Weights of a small transformer language model.
Training: a variant of SOAP for these matrices, 4899 steps.
Each number is 128 + 32 x the weight over its row's rms, rounded and kept within 0 to 255. Layers, rows and columns count from 0. The size above them is the row's rms in percent of the matrix's.

# layer 3 MLP up, 704x256, rms 0.0883, rows 247-313, columns 192-223
size [113  99 113 104 102 103 116 106 110  89 110 115  91 109 106 101  96 112 102 101  92 106  92 106 107  94  91 107 109  96  90 115  90 100  84 100 104 103  87  97  94 104 117  82  93 100 100 103 102 116 108  89  98  94  91 106  91  89 115  99  97  85 107 100  91  93  91]
[[140 161 143 113 159 158 103 123  92 140 130 127 174 113  46 109 154  71 123 106 153 106 177 118 104 139 150 130 133 117 114 120]
 [121  95  76 139 143 142 180 107 142 152 148  95 162 114 101  74 174  89 111 107 172 164  97  96 147 104 134 127 149  72 131 135]
 [145 155 128 168  89  93 159 112 145 146 106 241 103 149 122 133  88  81  86 170 170 119 114 116 140 140 140 127  93 103 156 125]
 [119 140  76 106 124  88 136 157 117 144 195 160  64 171 110 127 154 124 213 153  56 135 134 118 104 124 145 105 111 123 149 177]
 [139  94 146 157 105 143 159 147 142 102 112  90 106 143  79 100 180 129 130 162 146 157 108 113 103 169 132 130 158 101 110 133]
 [103 138 179 143 106  97 123  71  92 110 210 137 141 104 172 156 116 140 192 107 119 184 185 135 132 142 116 124  95 118 147  86]
 [116 120 132 153 118 132 114  84 133 113 114 129 174 140 116 111  95 141 131  76 144 129 124 111 121  98 141  49 112 164 154 124]
 [147 153 119 129 185  69  70 162 137 114 138 169 174  66 126 111 110  51 111 137 118 139 192  90 169 117 152 150  77 164 137 146]
 [144  98 121 161 122 138 190 195 185 100 154 123 150 179 153  99 167 141 123 133  84 170 114 114 140  98 123 102 105  85 153  93]
 [165 118 135 153  66 145 132 133 111 119 168 105 131 110 135 133 170  93  64 128 112 129 146 126  76 114 129 160 119 125 139 126]
 [136 169  97 170  85 156 143 131  88 105  85 158 136 123  84 137 100 149 144 131 111  78  33  83  55 130  92 123 137  76 186 161]
 [108 151 124 112 152 116 120 138 156 113 136  58  96 138  98 133 136  95  91  98 110  50 101 129  79 142  44 153 138  98 121 136]
 [ 86 138 109 183 166 168  86 142  85 143 191  91  98 118 168 152  71  94 135 106 108 136  74 157  84 114 103 156 243 108  90 173]
 [135 165 141 161 181 101 163  85  96 121 147 130  69  75 168  91 117 144  85  86 111 171 158  90 161 138 136 137 191 142  87 130]
 [134  99  99  97 141 175 125 116  93 163 104 139  96 175 100 131 134 146  82 141  94 183 147  81 142 153 116 201  86 139  83 125]
 [134 190 156  91 106 124 113  96 138  75 162 111 154 159 161 130 102 146 162 164 138 124 131  81  90 171 113 126 160 137  87 129]
 [178 130 119  69 159 168 118 114 161 160 136  99  97 103 147 162 121 139 168 134 150  35 158 146 141  88 140  85 126 104 119 100]
 [196  95 124 118 111 129 168 128 144 129  91  96 132 165  74 118 161  99 141 115 108  92 147 137 173  69 119 126 101 123 125 111]
 [131 128 137 196 122 125 182 131 104 117  94 167 178 117 109 116  96  62 115 156  88  70 135 140 119  95 140 118 162 189 178 156]
 [136 175 161 182 123 102 113 103 168 114  84 124 149 160 135  93  86 143 140 115 141  92 153  83 134 119 133 140 125 139 156 159]
 [174 124 144 132 152  95  66 121  73  91 161 120 120 131 110 150 150  67 116 124 100  98  75 135 145 119  96 154 131 135 119 138]
 [107 141 161 140  68  84 130 100 120 163  79 134 164 123 121 153 150 139  70 148 156 134 165 107 163  95 163 192  98  89 147  71]
 [134  87 188 132 171 114  88 170 148  99 124 118 126 142 142  97 142 176  56 156 130  82  84 102 177 158 135 170 136 121 112  92]
 [136 117 159 127 116  65 125 164 154 108  18 179 111 120 154 114 130  93 176 154  86 107 164 178 153 218 168  64  84  96 127 158]
 [108  62 139 153 152 129  59 118  73 117  98 110 217 111  90 136 131 161  83 159 140 131 152 150  90  90 116 126 154 136 120 105]
 [117  96  93 120 119  18 147 120 110 126 153 214 100 154  64 164  82 171 109 123 117 147 177 155 144 151  54 171 147 176 164 101]
 [130 121 110 172 132  88 159 132 127 122 113 116 103 125 127 140  97 154 142  98 154 123 174 115 140 160 133 104 106 116 211 141]
 [179 118 199 150 144 136 124  64 169  96 119  99 129 135  85  51 154 104  51  75 109 130 109 121 180  56  66 123 100 105 125 142]
 [ 78  94 111  88  71 168 101 165 117 106 169 127 138 163 157 174 113 107 110 145 132  79 138 143 171 190  90 148 138  80  94 120]
 [130 169  97 134 158 145 151 155 160 115 106  98 104 137  84 111 227  91 131  82 163 117 134 163 156 123 173 126  60 142 159 149]
 [154 115 128  99 132 193  79  81 120 172 107 105  85  71 130  81 160 132  94  93 147 124 137 173 156 131  95 131 117 145 139 132]
 [162  78 117  83  80  80 107 102  94 115 136  83 105 148  88  67 110 144  99 142 103 121 145 105 188 160 117 162 142 131 108 109]
 [ 74 155 140 180 138 173 171 174 123 128 118 175  92 197 118 131 189  58 120 139 178 113  72 104 122  74 187 137  88 132  79 149]
 [ 97 146 155  55 185  94 135 104  96 132 100 104 143 146 141 135 127  77 168  80 130  82 102  96 136 162 152 146 149 120 156 122]
 [163 110 183  60 113 187 124  97 193 157 173  93  97 220 178  82  61 167 110 163 120 129  71 142 106 101 117 126 115  93 163 114]
 [139 130 168 171 101 142 172 145 167  55 102 126 143 145 133  95  80 104 126 147 117  87  79 155  76 134  98 157 233 161 137 117]
 [109 124 115 141 124 118  94 111 139  81  69  99 153 135  83 146  85 206 131 104 150 104  31 138 116 141 121 143 135 123 113 112]
 [194 113 138 139 136 193 102 105 179  85 132 119 109 104 113 188 100 179 192 182 159 183 108  92 128 126  99 121  95 120 161  82]
 [143 132 101 112 119 144 154 121 158 184 165 136 152  92 133 184 165  84 162 134 128  98 104 175  87 122 119 128 102 113 130 152]
 [161 157  85 170  91 114 203 106 128 112 132 124 134 103 137  89  69 176 127 168 107 127  99  94 137 146 118 145 114 181 102 194]
 [105 175  92 121 116  71 173 127  78  94 167  57 130 164 183  96 118   0 140 146 109 126 159  82  95 105 170 107 152 141 164 177]
 [118 105 156 130  92 138 148  75 205 190 113 180 112 121  98 113 148 120 213 105 120 137 148 104 135 136  75 141 204 123  85  86]
 [143  64  97 117 104 115 143 161 155 108  42 172 144 139  89 138 126 163 144 136 149 123  76 108 151  72 105 160 178 148  57 100]
 [161  71  92  84 119 129 151 157  99 159 121 139  95 142 203 129  70  92 120 139 139  96 123 105 116 156 147  96  41 174 123 138]
 [ 84 110 202 126 128  86 138 133 139 121 174 111 113 120 140  85 156 178 174 149 132 147 126 182  95 155 200  62 142 170 137 120]
 [101 127 106 126 135 105  94 142 142 160 114 136 185 114 162  81 150 147 120 119  88  93 116 152 193 119 154 190  93  95  47 175]
 [163 116 135 117 117 153 140  69  93 155 112 123 138 124  84 128 149 154 164 120  98 182 109 122 121 148 131 125 150 114 137 111]
 [100 152  79 182 145 132 104 149 111 103  74 140 114 132 139 115 134 128 153  93 124 154 125  97 192 154  49 133  84 154  48 132]
 [138 134 176 129 146 148 152 141 145  79 111 108 121 156 111 109 140 146 126 163 123 102  83  75  72 143  70 210 157  83 147  96]
 [126  97  81 186 156  81  47 147 209 138 126 133  96 133  87  95 137 160 123 116 103 139 101 150 151 113 149  98 154 131  83 106]
 [168 101  88 128 113 152  82 173 113 151 241 101 101 127 134 136  92  77 125 153 184 118 147 135 122  99 134 153 161 126 155 131]
 [213 150 138  77 123  74 146  96 179 130 206 144  83 206  86 157  93 163 157 134 140  81  43 130 109 162 137 135 145 107 122 115]
 [122  79 162 134 119 122 141 116 120  54 171 133  62 158 140 138 113 142 142 157 169 165 147  70 118 111 139 144 162 107 144 145]
 [198 128 131 130 133 124 137 107 127 114 157 144 137 141 148 159 132  97  75 127 105 124 150 177  92 144 173 172 158 134 142 199]
 [145 104 195 147 161 118  97 180 149 180 160 159 116 127 123 144 139  89  69  94 137 138 114 128 150 104 135 163  89 143  75  83]
 [116 113 204 128 158 145 102 142 129 155  84 100 114 161 104  72 206 125 107 174 102 129  76  91 127 116 155 133 129  68 106 131]
 [137 138 136 166 106 161  65 173 151 102 129  98 182 148 170 164 168 205 163 111 139 115 173 124 123 118 115  88 104 221 188 150]
 [ 96 126  76 107 126  88 135 103 168 100 158 156 136 147 123 197 140 140 182 180 107 101 156 136  99 142  80 114 135 125 144 145]
 [133 127 188 122  95 151 134 146 160 151 186  94 161 118 164 121 118 129 159 138 136 151 145 123 202 176 112 187 140 135 148 180]
 [133 115 135 141 167 102 129 126  87 124 123 147 137 181 153 137 125 167 168 186  99 121 127 149  88  85 185 143  93 145  99  93]
 [173 139 129  93 118 140 116  84 130 112 159 125  84 161 128 134 155 128 179 123  93 152  95 130 131 146 131  93 137 106 149 160]
 [148 161 148 141 141 202 152 140 127  71 111  85 230  77 132 180 126 124 109 110 114 116  48 112 118 157 103 109 126 116 132 150]
 [ 76  94 102  74 119 151 101 107 117 117 194 151  58 134 141 101  64 128  95 127  69 142  82 144 128 115 130 164 111 150 170 120]
 [132 157  67 152  66 122 118  84 168 133 122 162 146 152 129 147  96 118  96 115 149 146 166 122  97 112 143 124  60 108 112  97]
 [170  88 110 104 125  99  43 122 139  70 140 134  98 165 113  76 146  74  78 149  97 176  89  92 127 118  82 221 160 117 167 170]
 [169  99 180  91 114 127 139  97 144  80 171 124 141 139  89 112 158 125 110 178 126 148 164 134  94 213  86  90 106  95 202 107]
 [ 67 219 122  56 111 111  76 153 136  64 159 126 138 163  92  84 151 159 159  82 160  92 146 151 178 127 151 132 129 132 155 129]]
# layer 3 MLP down (transposed), 704x256, rms 0.0874, rows 247-313, columns 192-223
size [112 104 107 106  98 106 111  86 103  90 107 114  93 115 109 106  98 115 100 106  94 104  91  98 112  98  92 110 108  96  89 113  85  97  85 102 106 102  92  96  96 107 118  88  96 101 105 104 105 110 106  94 100  98  96 107  94  95 107 103 102  91 107  99  92  90  94]
[[134  96 171 111 138 112 133 132 108 115 175 168 131 149 116 137 136 133 127 100 155 145  68 160 106  94  97  92  96 101 181 152]
 [100 117  65  85 111 154 160 184 176 153 139 117 164 145  71 151 124 134 123  49 149 153 172 182 152 114 105 154 150 120 130 139]
 [117 134 118 120  69  85 116  80 144 222 125 190 183 143 146 129 141  87  86 142 200 144 100 199 117  96 131 102 129 111 163 135]
 [139 155  65  83 179 119 122 114 152  70 113 202  88 126 134 103 150  89 148 183  97 170 130 111  99 172  86 158 106 128 221 121]
 [125 113 168 104 117 118 131  81  97 143 151 135 110  74 126  92 108  83 142 122 153 139  97  92  90 162 129 159  97  38 135 144]
 [152 122 132 179 120 179 139 134 179 117 124 173 131 149  99  75  99 122 130 112 158 163 143 148 139 184 132 159 121  70 142 101]
 [184 115 167 116 120 140 151  62 118 175 135 146 138 140 115 152 116 108  98 109 115 107  51  99 109 114 162 123 159 170 143 164]
 [131 136 154 111 153 171  71  91 146  76 142 176 118  55 163 143 151 102 114 141 142 117 148  91 149 170 154 116 142 131 116 128]
 [133  89 135 127  96  81 126 104 118 136 146  89 151 199 129 156 118 131 111 176 100 134 117 112 122 149 154 180 118 110  83 110]
 [136 164 101 165 159 101 141 136 117 109 122 123 106  70 136 115 126 117 118 140 119  87 165 231  89 121  44 151 172 125 106 103]
 [169 150 125 134  88 187 165 140 108 126 146 119 153 127 126  90 141 147 159 158 167 104 103  46 130 183  98 127 134  92 163 149]
 [130 120  82  98 179 121  66  96 116  89 126 123 109  97 120 118 120 120  62 140 143 157 139  99 103 159  92 143 126 133 105 151]
 [172  92 119 186 125 105 146 149 144 137  54 129 142 145 129 180 124 141 142 146 119 105  76 136 103 153 158 109 127 130 135  94]
 [ 84 142  67 129 150 163 107 164 172 123 164  83 145 146 143  79  89 177 167  83 118 141 109 196 119 138 165 126 113 103 136 147]
 [105 108  80  66 216 155 193  71 171 136 126 145  63 115 108 117  83 148 113 129 114 179 131  59 114 156 132 144 110 150 102 170]
 [ 92 177 136  72  96 146  87  99 141 131 150 134 127 110 156 114 100  81 143 135 134 106 109  42 126 117 115 178  81 149 101 144]
 [ 75 138 116 128 110 137  71 163 176  85 109  81  99 117 138 143  80 145 184 117 195 100 133 108 137 108 151 161  83  88 135 126]
 [131  94 147 171  63 126  94 168  96 126 133 132  63 167 109 152 101 138 102 151  74  64 139 107 114 161 157 114 104 126 171 168]
 [ 96 141 134 133 127 166 156  98 114  76 129 104  94 131 177  72  65 104 158 144  87 111 124 182 182  81 148 127 155 186 137  94]
 [113 143 169  76 114 116 171 164 184 177 166 144 149 159  98 160 135 112 113 140 131 126  71 110 132 130 131 123 147  79 137 156]
 [169 148 138 125 139 171  93 107 150 163 109 104  92  96 130 181 114 126  86 184  68 142 146   0 131 169 129  87  94 128 119 123]
 [141 129 121 119 139 138 127  95 133 151 115 181 118 165 114 162 165  94  86  98 110 111  83  95 127 133 102 123 154 154 117 116]
 [140 119 148  97 146 110  96 102  77 187 123 104 118 129 135 130  76 172 135 150 135 131 129 209 128 148 133 146 138 118 178 107]
 [111 150 145 153 139  90  86 143 145  79  89 182  95 132 125 125 110 120 118 168 109 159 129 141 118 176 200 132  93 112 123 130]
 [115  65 138 140 110 135 114 105 118 172 125 150 158 181 120  71  84  93  93  92 166 183 105 123 127 104 137  64  69 146 106 111]
 [167 152 167 141 116 139 105 162 107 168 130 118  89 124 128  96 151 123 114 119 155 156 143 105 141 115  76 157  82 117 113  85]
 [102 119 101 159 127 166 209 126 130 120  88 176 112 107 169 157 177 137 171 110  57 119 114 112 141 140 132 108 119 118 163 218]
 [128 110 108 131 129 126 175 144 137 134 127 130  64 121 133 146  68  84 161 145 124 100 113 127 132 153  84  98 101 125  86 115]
 [166 130  75 103 118  76 139 128 130 116 134 154  94 159 183 112 142 112 113 176 102 179 157 111 159 128  69 153 146  93 133 121]
 [119 133  54 135 155 117 144 140 129 155 127 144 154 118  77 164 180  73 122 116 154 136 130 238 104 111 135 163 104 109 126 125]
 [131  75 163 141  76 125 139 144 167 168 200 127 159 196  92 161 101 155 138 141 112 156  63 115 158 192 179 151 154 127  90 127]
 [ 64 119 102 146 154  12 163 126 121 158 168 143 143 117 148 149 169 130 137 101 169 108 140 185 139 116 140 139 176  80 166  63]
 [166 139 183 146 102 150 119 172  76 197 154 101 129 118 109 115 144 129 162 120 174 167 117 108  88  94 151 143  78 106 120 172]
 [149 101 187 146 150 150 139 110  91 147 124 133 146 150 213  68 174 109 162 100  94 102 132 157  83 121 150 102 124 133 109 124]
 [110 115 143  99  88 109 139 132 159 191 102 120 123 157 114 123 128 108 114  94 199 164  99  72 109 135 129 123 120  83 110 128]
 [140 144 130 134  53 122 119 179 154  97 129 146 120 101 118  81 158 107 123 101 190 142 114 207  63 154 126 154 192 115 116  81]
 [100 123 124 186 151 154  82 138 144  69 120 135  99 105 115  76 147 125 156 115  94 111 165 129 100  88 152 146 145 135  98 118]
 [144  84 117 106 212 141 111 128 117 107 130 149 137 134 129 149 156 149 121 162 142 142 129 121 102 176 182 120 175 122 195  64]
 [107 153 110 133 167  81  98 135 117 105  73 123 131 153 140 129 146 120 152 123 169 126 173 161 127 135 145 143 120 134  83 150]
 [ 71  97  94 153  92 114  92  87 111 131 174 194 118 156  87  67  89  83  90 117 165 122 125 149 166 129 108  75 153  85 104 119]
 [107 131 126 130  94 116 164 107 170 137 171  71 134 103 118 116  71  56 113 107  97 130 121 125 118 133 211  93  89  89 109 168]
 [164 162 116 116 116  85 145 177 100 124 144 148  92  75 134  94 159  58 139 139 105 102 135  98 117 153  97 162 130  80  77 101]
 [131 165 128 147 137 157 128 105 134 146 123  89 118  80 157 159 116  71 182 165 137 144 121 104 129  94 150 129 163 123 173 133]
 [155 116 109  90 124 112 160 107 142 131  90 108 123 134 158  97 180 111 129 106 129 130 119  95 102 116 109 118  76 126 175 160]
 [ 77 144 167  99  68 129 142 126 131 111 149 127 115 136 151  94 112 163 156  99 190 133 143 197 128 146 210 111  96 173 157 147]
 [117 154 134 171 115 145 159  94 120 123  74 176 132 151 106  87 165 113 164 139 157  53 128 165 159 134 105 106 151 112 112 144]
 [121 114 153 196  79 107 127 145 193 156 107 124 127 128  99 115 124 128 178 115 111 153  96  90 102 132 222 166 106 128 139  78]
 [133  85 140 134 115 119 111 140 134 148 124 134 123 103 122 160 168  95 116 140  93 131 180  79 139 138 144 122 154 139 108  74]
 [166 150 125 115 146 174 161 124  74 114  95  73  91  85 117  80 130 130 178 114 114 154 136  13 142 115 106 132 124 185 131 112]
 [181  91 144 163 130 106 131 127 150 134  97 132 109 146  87 110 124 157 161 105 110 130 140  69 184 100 123 171 207 110 119 115]
 [ 62  96  94 152 129 143 140 114 123 116 184 114 199 112 121 133 128  91 188  78 122 130 217 145 144  92 161 181  80 147 123 126]
 [ 69 140 133 157 175 132  62 118 152 171 159 197 176 113 150 163 136  88 129 124 145 112 140 177 157 106 101 149 192 108 139 134]
 [ 83  64 149 167 126 124 137 154 148  90 141 125 108 159 131 113 139 102 117 136 134 145 128  40 171 141 122 155 142 121 141 130]
 [117  94 148 136 179 113  98 145 147 166  99 155 103 131 149 109 129 208  84 139 113 125 137 105  85 115 135 160  99 151 181 141]
 [122 149 168 129 138 135 147 126 133 158 130 162 124 173 106 160 150 161  87 158 125 132 139 219 151 156 151 145  93 138 100  68]
 [103 124 158 112 128 125 193 171 184  48 132 131 196 115 126 164 153  98  93  88 162 145 110 136 158  89 112 109 101 109  88 120]
 [ 96 101 154 124 152 135 142  78 149 132 142 155 116 144  96  83 138 110 111 164 126 122  73  82  91 100 124  78 164  84 129 124]
 [ 85 155 130 102 165 138 110 122  92 118 122 161  87  95 106 115 156 134 113 185 125 112 146 180 123 145 103 139 190 150 144 126]
 [200 184 174 126 121 147 123 125 123  73 104 130 162 161 164 106 137 126 148 128  77 171 152 129 131 120 175 103 105 168 142 181]
 [147 106 161 178 188  94 122 166 138 150 173 127  81 106 138 136 176 124 154 149 134 107 168  76 112 104 132  87 174 159 132 123]
 [111 120 144  85 134 149 100 138 125 151 124 112 132 165 127 197 115 120 166 131 150 157  85 150  57 144 120  84 121 101 134 122]
 [137 154 120 107 126 184  78 104 138 234 157 114  89 102  85 142 118  93 157 133 170 149 131 140 129 121 168  70 120 147 145 193]
 [103  87 108 115 154 113  88  92  92 118 114 121  76  96  99 164 108 128 166  81 131 135 127  61 144 115 159 142  86 130 104 128]
 [106  91  93 161 103 107 151  49  57 103 132  70 114  72  66  81 121  98 151 113 138 124 150 103 121 143 111 117 106  79 141 151]
 [ 94 110 109 161 125 127  98 154 115 137 190 104 147 136 108 121 170  93 120 131  96 152 132 173 152 100 174 174 138 151  79 107]
 [116 152  65 104 138 112 102 160 141 134 131 175 127 116 109 137 124  97 129  92 155 186  94 208 101 159  89 119 121  76  91  72]
 [147 171 172 124 159 131 115 170  83 151 104 178 110 125 119 126 159 170 167 115  88 106 112 194 125 144 142 149 137 123 127 127]]
# layer 3 MLP gate, 704x256, rms 0.0885, rows 248-313, columns 192-223
size [105 116 106  97 100 115 106 104  86 103 112  93 114 105 103  97 111 109 100  83 105  93 103 108  97  91 112 105  91  91 109  86  99  84 100 103  99  85  94  96 100 115  86  94  99 103 100 104 112 106  93  95  97  90 106  93  94 117 101 106  87 107 105  93  94  90]
[[151 136 161 191 119 127  43 155 126 154 117 149 111 137 129 130  62 148  87 132 121  72 127 101  82 111 148  64 151 157 167 142]
 [131  80 145  84 168 151 158 123 151  79 119  20 155 130  95  64 141 135 129 122  93 117 128 145 125 140 138 169 172 111 116 127]
 [136 181  90 109 165 107 100 131  92 110 145 149 139 143 156 199 140  88 126 129 127 181 135 140  92 150 100 126 142  77 124 186]
 [121  67  79 181 111 144 108  85 138  79 109  86  50 169 101 115 129 136 155 137 100 147 109 170 164 191 167 147  71 147 109 155]
 [ 50 153 179  83 154 117 163 146 113 193  82 200 178 150 124  96 133  75 165 147 116  89 134 143 102 137 140 131 110 145 134 164]
 [148 101 135 140 152 110 167  95 110 162 124 128 114  95  97  76 144 108 152 109 172 152 136 160 103 150 206 170 146 163 103 193]
 [142 149 101 157 172  60  71 161 142 132 128 171 167  61 136 126 115  54 100 144 132 141 178  87 164 141 114 142  89 163 133 149]
 [ 93  98 107 115 166 152 122  55 169 161  63 138  73  82 157 134 110 159 141 123 137 130 141 114 174 180 160 145 170 148 109 122]
 [136  95 173 148 148  67 165 133 102 138  90 120 118 129 121 104 100 198 131 141 125 162 114 110 142 128 127 136 130 125 112 116]
 [137 101 161 112 117 155 177 113 150 172 113 129 176 126 124 127  87 181 131 174 164 127  94 141  83 101 119 133 157 119  78 132]
 [118 120  22 121 101 109 115 157 159 134 233 111 100 120 118 157 118 133 141  67  97 138  78 159  86 127  54 133 104 126 146 106]
 [100 119 138 174 154 162 128 246  89 158 147 111 138 133 119 122 125  66 118 103  95 152 139 134  85 151  99  70 131  85 127 155]
 [142 174  83 159 145 196  89 133 219 155 116 143 178 104 118 123 132 140 119 129 122 147 134 121 101 131 128  85 166  89 147 127]
 [131 103  95 102 153 170 124 143 150 116  92 119 182  80 173 166 113 102 119  98 120  20  77 162 124 178 120 108 120 125  57 159]
 [157 158 130  99 138  97  64 112 131 110  78 150 181 150  78  92 114 167  80 112 185 139 121 131 142 104 104 192 118 100 111 117]
 [133 137 160 101 164  93  94 107 136 133 142  90 126 146 173 176 115 151 146 114 108 123 151 164 156 128 142 110  86 139  98  38]
 [121 134 143 157 161 193  67 151 168 111 133 159 110 111 145  83 166 143  83  90 175 125 121  70 127  94 115  42 129  91 139 149]
 [118 195  70  73 143 146 132 176 111 103 150  78 133 164 146 101 168 175 148 105 137 118 163  90 137 119  74 169  85 103 159 133]
 [157  98 171 156 115 147  98 158 122 204 137 100 132  90 121 178 105 118 133 124  92 123 133 171 128  89 168 109 120 167  87 127]
 [123 135  19  98 149 123 140 179  67 105 155 140 139  51 135 169 107 105 116 158  87 117 108 156  76 141 139  73 121 129 138 104]
 [121 134  90 102  97  61 129 122 144 162 119 138  61  64 155 117 153 120  97 121 173 111 162 100 102  73 160 117 119 105  76 182]
 [130 113  68 120 107 189 115 153 147 142 122 161 115 124 121 152 111 116 176 127 115 118 149 111  99  55 153  71 113  71  74 142]
 [156 129 161 131 109  80  88 188 161 141  63 140  78 144 154 128 115 122 164 169 110  83 176 154 171 186 194  69 102 108 108 165]
 [134 192 122 109 134 184 132 127 124  60 161 138 154 137 137 129 140 186 104 127 167 116 130 110 104 175 146 181 199 109  93 155]
 [112 106  86 133 118 120  97 132 135 150 171 132  93 148 139 110 132 163 162 169 115 120  81 139 149  99 105  89 128 159  93 150]
 [138 122 112 179 185  86 156 177  87 155 158 168 137  74 130 130 183 129 139 114 105 125  76 154 124 108 144 116 157 106 138 155]
 [181 143 104 104 102 173 107 158 171  89 108  83  80  78 159 169 108  66 120  97 155 144 151 130 101 177 124 124 127 115  90 114]
 [139 167  99 176 144  59 100 131  79  91 193 118 111  98 120 110 106 155 140 138 193 149 104 144 113 156 117 149 100 106 110  91]
 [139 106 160 113  97 113  98 108  86 111 170 123 151 140 147 146  62 165 152 164  80 148  98 107  92 112  59 110 176 146  85 117]
 [ 68 183  89 115  93  76 185 129  97 118 137 111 101 112 169 147 122 145 163 108 103 116 122  67 110  90 153 138  59 113 127 111]
 [122 163 126 153 141 149 164 155 140  49 192 142  74 151 168  53 159  88 152 137 112 112 109 138 143 155  92 127 185 132 185 166]
 [108 130 123 178 113 129 140 142 114 139 106 160 125 119 121  91 187  96 143 159 123  83 118 123 149 127 148 168 124 122  86 159]
 [151 128 103 164 119 143  97 199 162  97  92 148 146 149 126 215 107 129 138 154  90 152  96 127 130 115 101 102 152 136 169 123]
 [149 121 141  53 123 136 142  12  76 119 166  71 103 185 138 108  90 176  83 148 139  85  83 106 142 151 134 147 148 113 174 103]
 [120  80 122 124 172 137  83  71  79 175 181  79 162 123 120 157 139 149 109  95 173 115 106 150 139 124 158  88  73 107  84 116]
 [151 104 142 133 172 134 139 114 130  54 145  85 118 133 142 155 130 130 126 107 129 145 156 159 143 182 131 176 102 150 160 119]
 [107 101  94 103 119 188  81 117 150 101  44 112 133 132 133 183 219 139 145 120 120 120 120  81 186 134 149 111 129 140 126  91]
 [125 152 189 151  63 165 114 174 115 122 156 123 158 158 160 186 123  90 166  84  73  96 121 120 124 156 127 161  79 120 121 140]
 [131  94 119 188 123 102 149 165 137 157 103  88  81 120 107  28 168 133 181 123 123  75 104 160 124 110  58  90 142 185  45 173]
 [130 100 188 147 136 149 125 100 121 131 137 184 117  88 145 121 109 199 135 162 102  98 101 178  98 173  64 173 102 126  48  95]
 [125  89 126 142 140 129 136 147 133 123 151 146 125 170  91 126 191 133 156 113 114 149  53 151 105 116 153  94 104 110 112 112]
 [135 174  85 109 128 146 101 136 175 144 115 110 188 142 151 107 142 147 107 152  70 148 117 133 160 182 171 112 190 157 126 141]
 [145 174 131  64  81 139 143 130 132  95 177  94  97 142 176 125 163 105  59 154 123 114 177 151  94 111 108 146  43 183 160 131]
 [118 134 114 111 169 115 135 121 140 126 156  83  60 139 137 159 199 155 138  80  84 135  89 114 113 107  99 184 102 137 100 167]
 [182 169 164 101  88  96 125 119 143 131 142 102  72 129  81 146  76 144 133 123 111 123 102 120 147  77 168 111 152 156 143 124]
 [157 108 118 108 158 109  93 160 142 100 230  96  90 131 148 112 100 174  83 168 166 100 165 136 120 126 101 152  98 172 141 175]
 [ 96 138  74 153 141 127 153 182 187 104 143 134 160 150 125  47 175 143 123  89  94  77  47 113  92  93  70 160 126 156 155 111]
 [133 115  96 139 167 135 171 114  82  54  95  96 148 127 102 171 187 161 124 132 121 126  89  93 134 136  58 157  44  77 121 170]
 [145  69 157 179 163 101 113  88 130 134  74 152 165 152 107  94 101 182 137 119 122 117 128 134 144  98 115 130 146 155 145  91]
 [119 202 157  81 108 177  82 177 156 126  76 151 175 127  77 100 144 150 134 147  37 153 105 114  93 117 106  72  90 121 111 158]
 [148  51 143 172 129 112 150  93 180 117 123  68  98 169  77 119 125 187 122  80  70 151 122 112 139  98 151 121 148 147 113 128]
 [ 98  73 208 126 120 123 142 141 102  80 161 136  72 173 145 123 121 140 133 114 147 155 148 106 115 131 119 116 176 148 113 132]
 [163 117  65 103 116 121 114 134 108 131  85 143 142 154 168 118  61 140  95  87 199 114 186 212 109  80  73 177 136  91 131 144]
 [107 153  98 131 126 142 146  89 118  67 115  88 153 138 125 120 105 148 176 126  93 123 154 156 142 150 126 127 173 124 200 161]
 [122 142 157 107 147 134 115  88 107 136  98  83 180 115 110  64 149  35 125 134 176 153 147 147 136 124 134 144 121 145  81 138]
 [171 113 161 115 155  88 140 129 137 133 116 159  96 175 118 126 116 187 138 119 109 166 124 147 107 134  62 101 154 119 181 140]
 [112 150 107  87 117  86  66  76 149 150 149 139 146 114 117  85 156 180 167 152 184 116 211 142  73 107  88 153 132 104 126 133]
 [112 113 183 114 108 152 141 124 174 117 159  76 164 103 169 124 139 146 134 110 122 147 136 120 165 116 140 114 119 102  85 188]
 [175 101  81  83 198 152 126 184 119 114 190 168 128 175 124 149  99 124 115 121  66 152  79 144 129 151 110  81 170 139 120 112]
 [143 118 181 171 166 118 116 114 168 110 165 143  38 208 132  64 172 143 145 165  68 152 119 118 102 137 146 109 141 190 166 130]
 [133 134 182 120 120 181 138 105  68  91 136 171 131  95 196 132 126 146  96 134 120 142 180 118 172 152 151 146 162 114 124 133]
 [126 139 192 132 158 158 109  55 144  86 112 141  99 157 135 164 147 148 117 172 137 117 186 132 101 104 158 111 138 177 114 149]
 [105 153 138 102 114 124 168  76 194 171 121 118 113 162 139 143 155 141 156 103 142 103 137 111 155 159 144 174 113  92  91 143]
 [168 149 147 174 107 128 158 149 139 151  89  84 173 110  66 121 105 192 134 161 163 125 123 159 182  76 144 141 108 126 112 137]
 [124 135 152 150 131 138  96  64 130 147  70 144 157 155 120 145 173 140 197 118 109  89 133 123 137 114 149 146 120 117  97 203]
 [163  88  70 164 123 167 122 113  98 169  92 105  84 137 199 164  98 125  95 137 141 161 151 124  97 125 104 134 130 156 115 125]]